config.toml
rope_base = 4640.0
tie_embeddings = false
init_std_qkv = 0.0322
init_std_o = 0.0
init_std_down = 0.0
lr_head = 0.00933
grad_clip = 0.5
Each number is 128 + 24 x the weight over its row's rms, rounded and kept within 0 to 255. Layers, rows and columns count from 0. Numbers have three digits each. The size before them is the row's rms in percent of the matrix's.

# layer 4 MLP down (transposed), 640x160, rms 0.0309, rows 373-413, columns 0-79
106:133145105130152135173130207128101140168162166158129141146129094098145165133122156123133156080098131141101132119153114121099103145146116142145117110076129129142118125095144085112078135148137121118126118058159122116124129153126159139152129144
108:134146141146124100132128115123136105125141131135117133094175108100165151141125150109145098092134119155182133143110105176052125117144097127146120175101135131126195171133155087075125128132151132108120075111180118116120129133113129150158122133
095:108136111087102119119133154149139151131150158102103139162129093141136096098131103100103100102147116168107137113157108176170127152170146128126141079149103095136130169147119108126151141083149130139138140113109162111106158107118121094150144126
100:119168138150130109099156104182081156132128136106128146153128127112117113134163158135135130098132128107112166156145136190075109130148139123132076122156133112177119145164109155141168144123093137119128087126122119111171114143138113167123141104
101:149146136132141139126129116119145164105149128126103106118180149120128075118101121130121163135116140109138126126097128168128106189112104104135109171114118111135121172121090134098147132092112098115130136099093168100140108117127127117165114105
095:170113131072173110133123147127159153156134165152132160129121109141131083142128109112141125146114132095131149105150121136135123143132179133163150129116133169131113143143139130131103157148134082124106128140142098093125110166097137116170099110
114:130126120153139115136141145135154156143156123176141175079117121144141126157134166107148111087105135129104131135150135073113087154166125149184148152121125121164116118170100137153145143153114122098104147134100080123149112078124123158108099087
101:159134112124113157100101068122135113159099156096111124112138168106138139127171144132117139113128118132072131105133106098103137134123130097174142126138166142157084102161121123113114157162149141123112117123096122084086109090122107124106089082
094:121097124131103148176110109161183121128129162101136105132125146101098114111119182123152136099106116144095145110126170118165118133181132101117125146148148120095130125137101143149132131097123145115132115099135135155107165125165099163139073116
122:110112105096142108116127116137115132136097124108170151119134126168091127121156140081112162105129139112138111110121153124255136164128115119147125133150129120117141110154131124149132081075148131153115125155120123116160159104118129143096110122
099:147103124154143179157121210106087165153120112111129106143139140106155135147108081139159126117108139155099129126117139094093102141126129096129145138149103165148132127174131120097134129144141111140102099116139119120120099143146124074141141114
097:110134134158118160135121136113108126147130130167113124095154110098132151125122079131110149147086136151155120096090130138149141114093134150167075133137117091050154133099123141125135165125090160119089147147152150203173165119159084156186108164
113:149103113183125105135133123119145123158131141116093098141142148149124163125107111122082130118149123185141124148147068109112092170100148110108146114096160149162156099155152168138121133173092140134148139142100118131132131123113122127142157104
098:117133133136064139120172102171093142139094117099118108091112138143137146131128109123132158064121113120121127138182140101171138122152131142141160152140134103078121108137148099121138098108091163136114121152149136133116103094194109122133110080
107:122116145172115118117103150121095124116159130085140161119153114122132121114129101124123112161181167092171139134132124084164141159127083135109171119114157129164076107145136148161089125123154146073152114122103133102143118119106097165133148136
110:139161142155117161132132142094109084110140132157129175145122124131089107087115122133123137149156109094124099090131123108098156104146136131147129135135148106132141125118191161146130150142113167078120127130116139177100125144120078110126152114
101:103120110105128131144138112097115106162168130121128137146120141148138102122130141116139103083094120164112149116139120124166119146130080106126097166157172114111115069113135127138129145081145105117103109108184101130166104136106129139122161138
096:137104100122168145121138139140153173123104157114114107117143107099117115104109143144130091126121118129134137142136109113158140115153143131113106130130084142132096116159102144139118105128163113135137130117138103121161116116131064114106133152
092:159105132115145095148100136120120180100140126080157122152139133133172132117119176145127146095149114146123131155129170106085136164154150136131109123126163098147113117120142142144142116152057126098152100093077083126134131144107142153157157082
102:091131148138156114122090137173159134097160156128118146132154165112153122134152156116128120137084082141140115097102124137085141148124121154156153082146116135121134106123144138132132127123133192139172140100153077160157173087126145127118124110
103:112120146167120166177143174108105138135107087161162169065113103144110098091120130085134101139080108133095095169104103174141137153115134087139139137142135137094113108113117131113096124110169141167087147118123131145125140148162137154135178123
096:111148099112105134129143143072188171122151135139173096140079110136135135081091134144120150124113154175150169115136105129164119167082107146109135133141152116089127111174112122107136131121104140110095129130104097133124129128128073150098136127
104:137152089111127106090143148121146101107146110109088166102136136136116137148115093125144137153116170138093108109182142098123162191124151129162109116139150144140102151105133162132123099190128126095107123100126149136115137105123131125132105115
097:148178128077145125113123132122129110120131160166129146106092146094126130113160104150101117130138160126171120167146127152118133097112133151121106156175112112106097113106127084104149106168151135136110141140129144122151139180122055117101137121
102:118114132089111156145120154147120126117185103120126094139146148119078110117087098118107173138122135104114101109136135114200139131196096120137166137145174085121143153146155136124109142135138067113098135095139122115105103041179146121094126126
108:104133152108087097075157132125184111093117142109193116140137142129097167140147145124118147124131124126116121124143123109181087172170155145105165177133120174099120110168074144138127155122140094134077140134126103149113125162146112094126141155
100:128141132159152121162136142145136121131173137127132145135120094100171113147097144096108124120107102115125147146137097127127115141121168130147115133076121154129144103139176134130165113099127122119094146123176117121090127136097119107123147183
096:123131138083161167112156121091134141162135169129138145122146107143115112128123113111130124121083141159132119136119161098095139119103088170147091123083168131098148114169163154108135164115110150188112133145151099123091176109133128111158108149
106:084138122110124130118149126117120123093136114123104150161116150094101119115097099140135142126103151101132171126114136146109135120124130113118172110093130133102155131091167129184078169142123148133147161128126118159119121137166097135168168090
090:120107091113091169092129129128113182135135132132121150153113126132112147123115108085107135087147124143121112139126114105196081179113160132113166152180120105081111122120146068096142100104113123106113167151109151138129148119104156129139155117
100:138111123148108099099138124150188135117161099093150090173164087099134126139117154081134117146123155110148175145098146093119111109095129113123110120153154117068154167113110116088157134134129110155170111108125164125088122109150166106126099123
104:122142114142129113097098125096095116087125040131159139178159158125103122136106126115148159125122075082112141126116167085123143127097093110084109141141137120098107076126112112091125193105151100121161157146141120106150169177132135163133149164
101:127135097102142153121119149081148120150143113115123112136099127137127112109125114136135123163115138182126138098141141065185129130141112151156160084119141108129155108174098111116129095135171133097111107115113159092143155081132142119085086117
095:120133093162135106131118121172138133139139103124133156130105112133118111114116104114134139130152161142140132151153147131090148168078129104106135126150177172120100136149096156109137174083124125108121079106118153137134149123183156135131150111
094:139158101116105096154110095150146122116055175116138153105112098154130137138098115099132123126128118134136146122105158165135107118096136150106111131146161168113153139137128163155131126134145184145124168099182123103096138130133115079097156147
098:163081157081137126156145124137098112150125127116138096103116118132148128121118124144164116074135128141172151113121096106147100113144137129142120130115137111133130108127130131100137072165135131139125119131151132119123089104077135136100138128
096:090112146151125111092106167140142134119116158171155133119126140100161123064140149150153099118098110174103148121120149100102094154149104142112135127126153148093165107128092104136110102112144111094147156078156121080171141149106114075109133144
096:113130099140123125162110117081103114101108145142109145120176162103104062092130123147150157108184120113111151159195102128154101149114134117138118145120105131111117112122155132165175123095119116119150147099147082144141109097122095131131150199
104:129088090105111102106154109149179075149132166054130125114125118110098119137106158127167135132112103170145112117093128104182142139118104151124159136119132115139103115107105118110129096166150114125137097165122142098129131126135121117130134135
101:107124134163091164127123098110157103134148148096126123131100154135138138173092120160116109128154135139154119115113167091086137150163113138167105119123168114115132089080120186124116132145144140159085115122120152154139119139176114161124160098
096:119081082139109097159133118132124133146149131128073136164127110164139146164161145122090101133143096147068134114127113160166106092138150148103117122175118119106138129137150120126123140175130141119140097118101094094111087141135147148097103163
# layer 4 MLP up, 640x160, rms 0.0848, rows 374-413, columns 0-79
099:130137129115115144180130109136130114116184105123170137163076150134130137137132145156127133079124104122126147155122148108110061146106157146174121144161135102156103136122116148175097126127111142154124138134144132091165100133150111122092115152
095:174100148094153148125150107059082122134078119127114100112110147082109180099110150104163130117116123124141136168095117114070119139080155161101098147156125132118130087084099125110151155149124127119134125121158120125143119152132156122119131105
109:114105170138110055136143132094143152135093110143100142081146133154125185150067156140113114096196096130116123122112146121161136136108099144156164163111115136125156101117148117111139141140139087130148147111112126102114113120128131130128154127
095:100162106085113155137144129104104140132147143147104166159152105156149152073133075090132125135156140124123125142100128093154145111148143090093157140138105123114133133115145128160092127150110082108157144111140109118156109131157122164154121092
095:145100120122146124129140126121149136118076137183132158119090146122119126130120132157128124109104117135116150168124146154119131145134128120147137091108101078136084152129085123149114093114078152103159091151183086185102138111165157106131123107
107:146086160101077125160134148108137159110112125111131146102155098131157181129134114104083107100154116110139120070107171105146074137134150150105162098123129133101130111141121135120123092121139107110140139142155109171123102144099116128125133086
097:160111151141110114159108157099144123112164109144159120099121110127128126127113112149126122141139134113143117111104106111150112109124134176158141102074115095066106128090117133136168132119120153126126108135132129125173133175154119122143148123
096:128123130122104113140160127099102124068141167077140136140137148128132141130124087173115108137151169103149109131139103110120163152101141189143123149099083114142114143139160118121132097137153113122123152134138101137115106143135130143124153145
127:081108155143126131072137112111155117157135132108126107135113187149135142102145181123121148119131124113121117104158142148233147157158139108148114123152125111102142150155126092115118148094089107162136146119153119123113162148122128133114107143
105:116124092129076163097096139134117092119164137109164170139141178146154120124160135151127127137142121148140131127132123186128118158135117148162118128125145130099138141116133113156080070131084163124121136114128158121108107153145137155127183183
101:152116132107104148184173119124099150141101100160113077170122141136113165109148093140104105119168133122121086142093135148167127143122147113091139137132077104117103140160116105103125108143121109122101139108124157136106152081096133146143149145
107:120134131128172111113084087162134126123141116092109158124119121172110120168133133103091160088116134129142126165150109100126107134140109131195186153094140094120098139131107108158130107128092122142129147117102085117127106113110124144153177103
093:166106115105126135150109184108144179119144138137184106130118098134112144144129145134154122133120166121111152162120115154116162101118149127145102125114140109121123155159105169147119149131140088138121106107072124133139125167092168090171147166
112:135121089121149196107147084129126133078164161126134115103119155130135110111107129140180081159073125134141123109146128128138119132124094128117096137167161109086108123152101113133156096108137124131167116148099113133090122164136130115130090090
104:141129178117099113142137104137119133090124108114135152125106155124127163165137127122153115167089098169121139110158136150128120142149139136098123098105099107175098107173114086136147140110111104163149146139098114086146102129169179152128132116
101:136120103080129119135139105149114149164122119128110095140119115115119074093128122162121140104153094147142113086111092082132145130125129121143096119118149110112083153137144151160133123141093077132134092147129147078161111102144119161143179092
105:118110147128107145144110147151118106149093107152094112087092128118107121130173109127109167135093148137153181111124113107132113098084081133139110140129172117089160109143093124121163168166107093114126138127138123129108163092158211092158097122
097:135136106144099136133122148143115118067139115186099109109142104135139131144135107138102105167118154146172146106130097158159135107115149111105131118113114162069157136134115126101100179155166151117088127140164164127123080151139107080100126147
103:182097131105132149163151107097089148135109080175171146080117113129163171146182125141140164140132148118144067132142133100175114114158116118115109139151103097123131138169134125148126117148149084124104144110136151121118125143105133115159139152
103:164162167136142101117121082101139129142139170119127083157116161099129113140112113157132167158180128128110157113118140088145105101141134132116106113128116104111158135127153137117148145134093115128134133128149170114141157109116188094121089139
099:102152144064121089144124116165095102151128147128112107098112139126109143147143087122122086157133098173099119158097146119122151127149116113171146144124156126122126166118126128114152143142155125150169119122139134143127125172130110121144117098
099:095127209108111133101099132120139129137124164144168110110126102162154109131143176158145144140125124126159158097114133153155059119131090112102172110092137151128128148100122083096122113108117129137129084130134142109099136103129133145159138134
100:066118146156147105139128107122125110127143075134133128114173132217130142137146137124133141134137098091102099101089093138104117110163144077120102100079147122135092158170108111149110110095153164140131155095133132114132124159109130140136114143
094:145127119175162113103127122126171134112098146117122157123094118161106137116160159137112110136133125096148162108119131142153119116083128108140112126142109131108093077126139110118132109135157196184145154101129120160190135178108149141112132116
106:144126100160122151122161138125114088137091115134141133115113124124141143122176167122136132134114105111139133162165101157129121087146107142128095143153135119128150158113175115117149124170147130151112149116139102112111153124124161083137113106
094:146115131090115104167110122162152099139104133133116096067092156176094154161135130110147109088132134145132121160110124144121137132122095125128127119146124078114119121154124139120149126147099126122196157171114137134144106099155108123102126099
095:142127113140078078094133111137083113127128124128157162120121126084115163091138169095085074172177110151150160098106128121128117141137186102101157137164115126143105133127100101153166105135135131140146119133141141123156128120170112140114166118
105:151140174128095111106118120162118132158115111128153104120141161169163104122146105117131096138137078118122125131119101140152093118135104158123135174189138110170128083132129138067116133164159137140129137104107131131116158133158134105163081118
090:093159145120133096098142109104127108158127164112106148093093179147131133080137148151162113115160128110126131094153122114161127117183124118143125094119110166157110099129139160129165137134099170126150139105120110172137162124122102111137097131
098:116086137066123156123109132126127111128165113142133139141077122194095112195138056151137115107101133129135126132155109167132154162124114128115122117119135156177166141117144127138105101096105129139112113162153158115173172157115123138129130133
105:114110129148157174069107137119123124107129150130182145084112119127177136138138137117154123158128136157118083111109109138104076170110127140130152162124119141100115091147161133114096087155096098107142106115091141137085131109150117112139131141
100:111141144111109093165108100168108147143144129114099123155183127153130112044090156099133116128067112101135142165110154096115126101165141157099146148085146126141136163145143113120122138076094136119109154136103123120136163081114089097134172126
098:119090138113120098089113123119078055133111184143120108133124133129101119127137109114105121134116107146145123132145134127120136178174125168149105130127124113152123143096098139103121118130127141126124154128166131101126130143097137154160130142
094:117137162158112146150123121147085114161130096131109131165150139140119127151146110133134114104109115132149127127133135108185153171140117120151109086103060120144143182112147138177139118080106127099107117120154112126119163125136126108138117116
092:107118105170167081090127094127127132148138135109117121176140177149101115100088145144116093180132132110140110159120108140142143148105151125101116106141137161097110097108137084138136151133103121109134139125166088095160133117128140099146136124
101:159112069134147112118153122123108115118124098115129127114101154167129161149133108102087095147159145084120138164121164088125124093151136068149086146101117132138114158109185140099162165175127145107122136159092135168080124162142162151172142098
095:108127116096111143152097131204125109108116122123142108131119083133133138139110099147114136105132116121154140094142101101098084145118102145147122130090178137131150131116088094109149105138093112115131115122148153146136118128165102149136135139
101:119135145139084128152132141105132093173145161134130131145113091119105135127168156155115138143094151139143147103155118132092077150083160058137152143186108130140119139159139132197101140111090079117127153123089125125138182119142136156120099112
105:120096169119124154135148145090110133140141165138085115111133162120148158155134123101062114080119091120146118150128104147126106162166161117122099132136140103144107128162124143097099130116135134169111175116134144175111125131107064149144106131
097:151123134115124085145142161142142106123156117122169111124110157139155134105155146152117136120101127156128130112116127109144118121103085094144105126075149139137110105158103113158119137164114134093117105126094124080140149122114134120155098113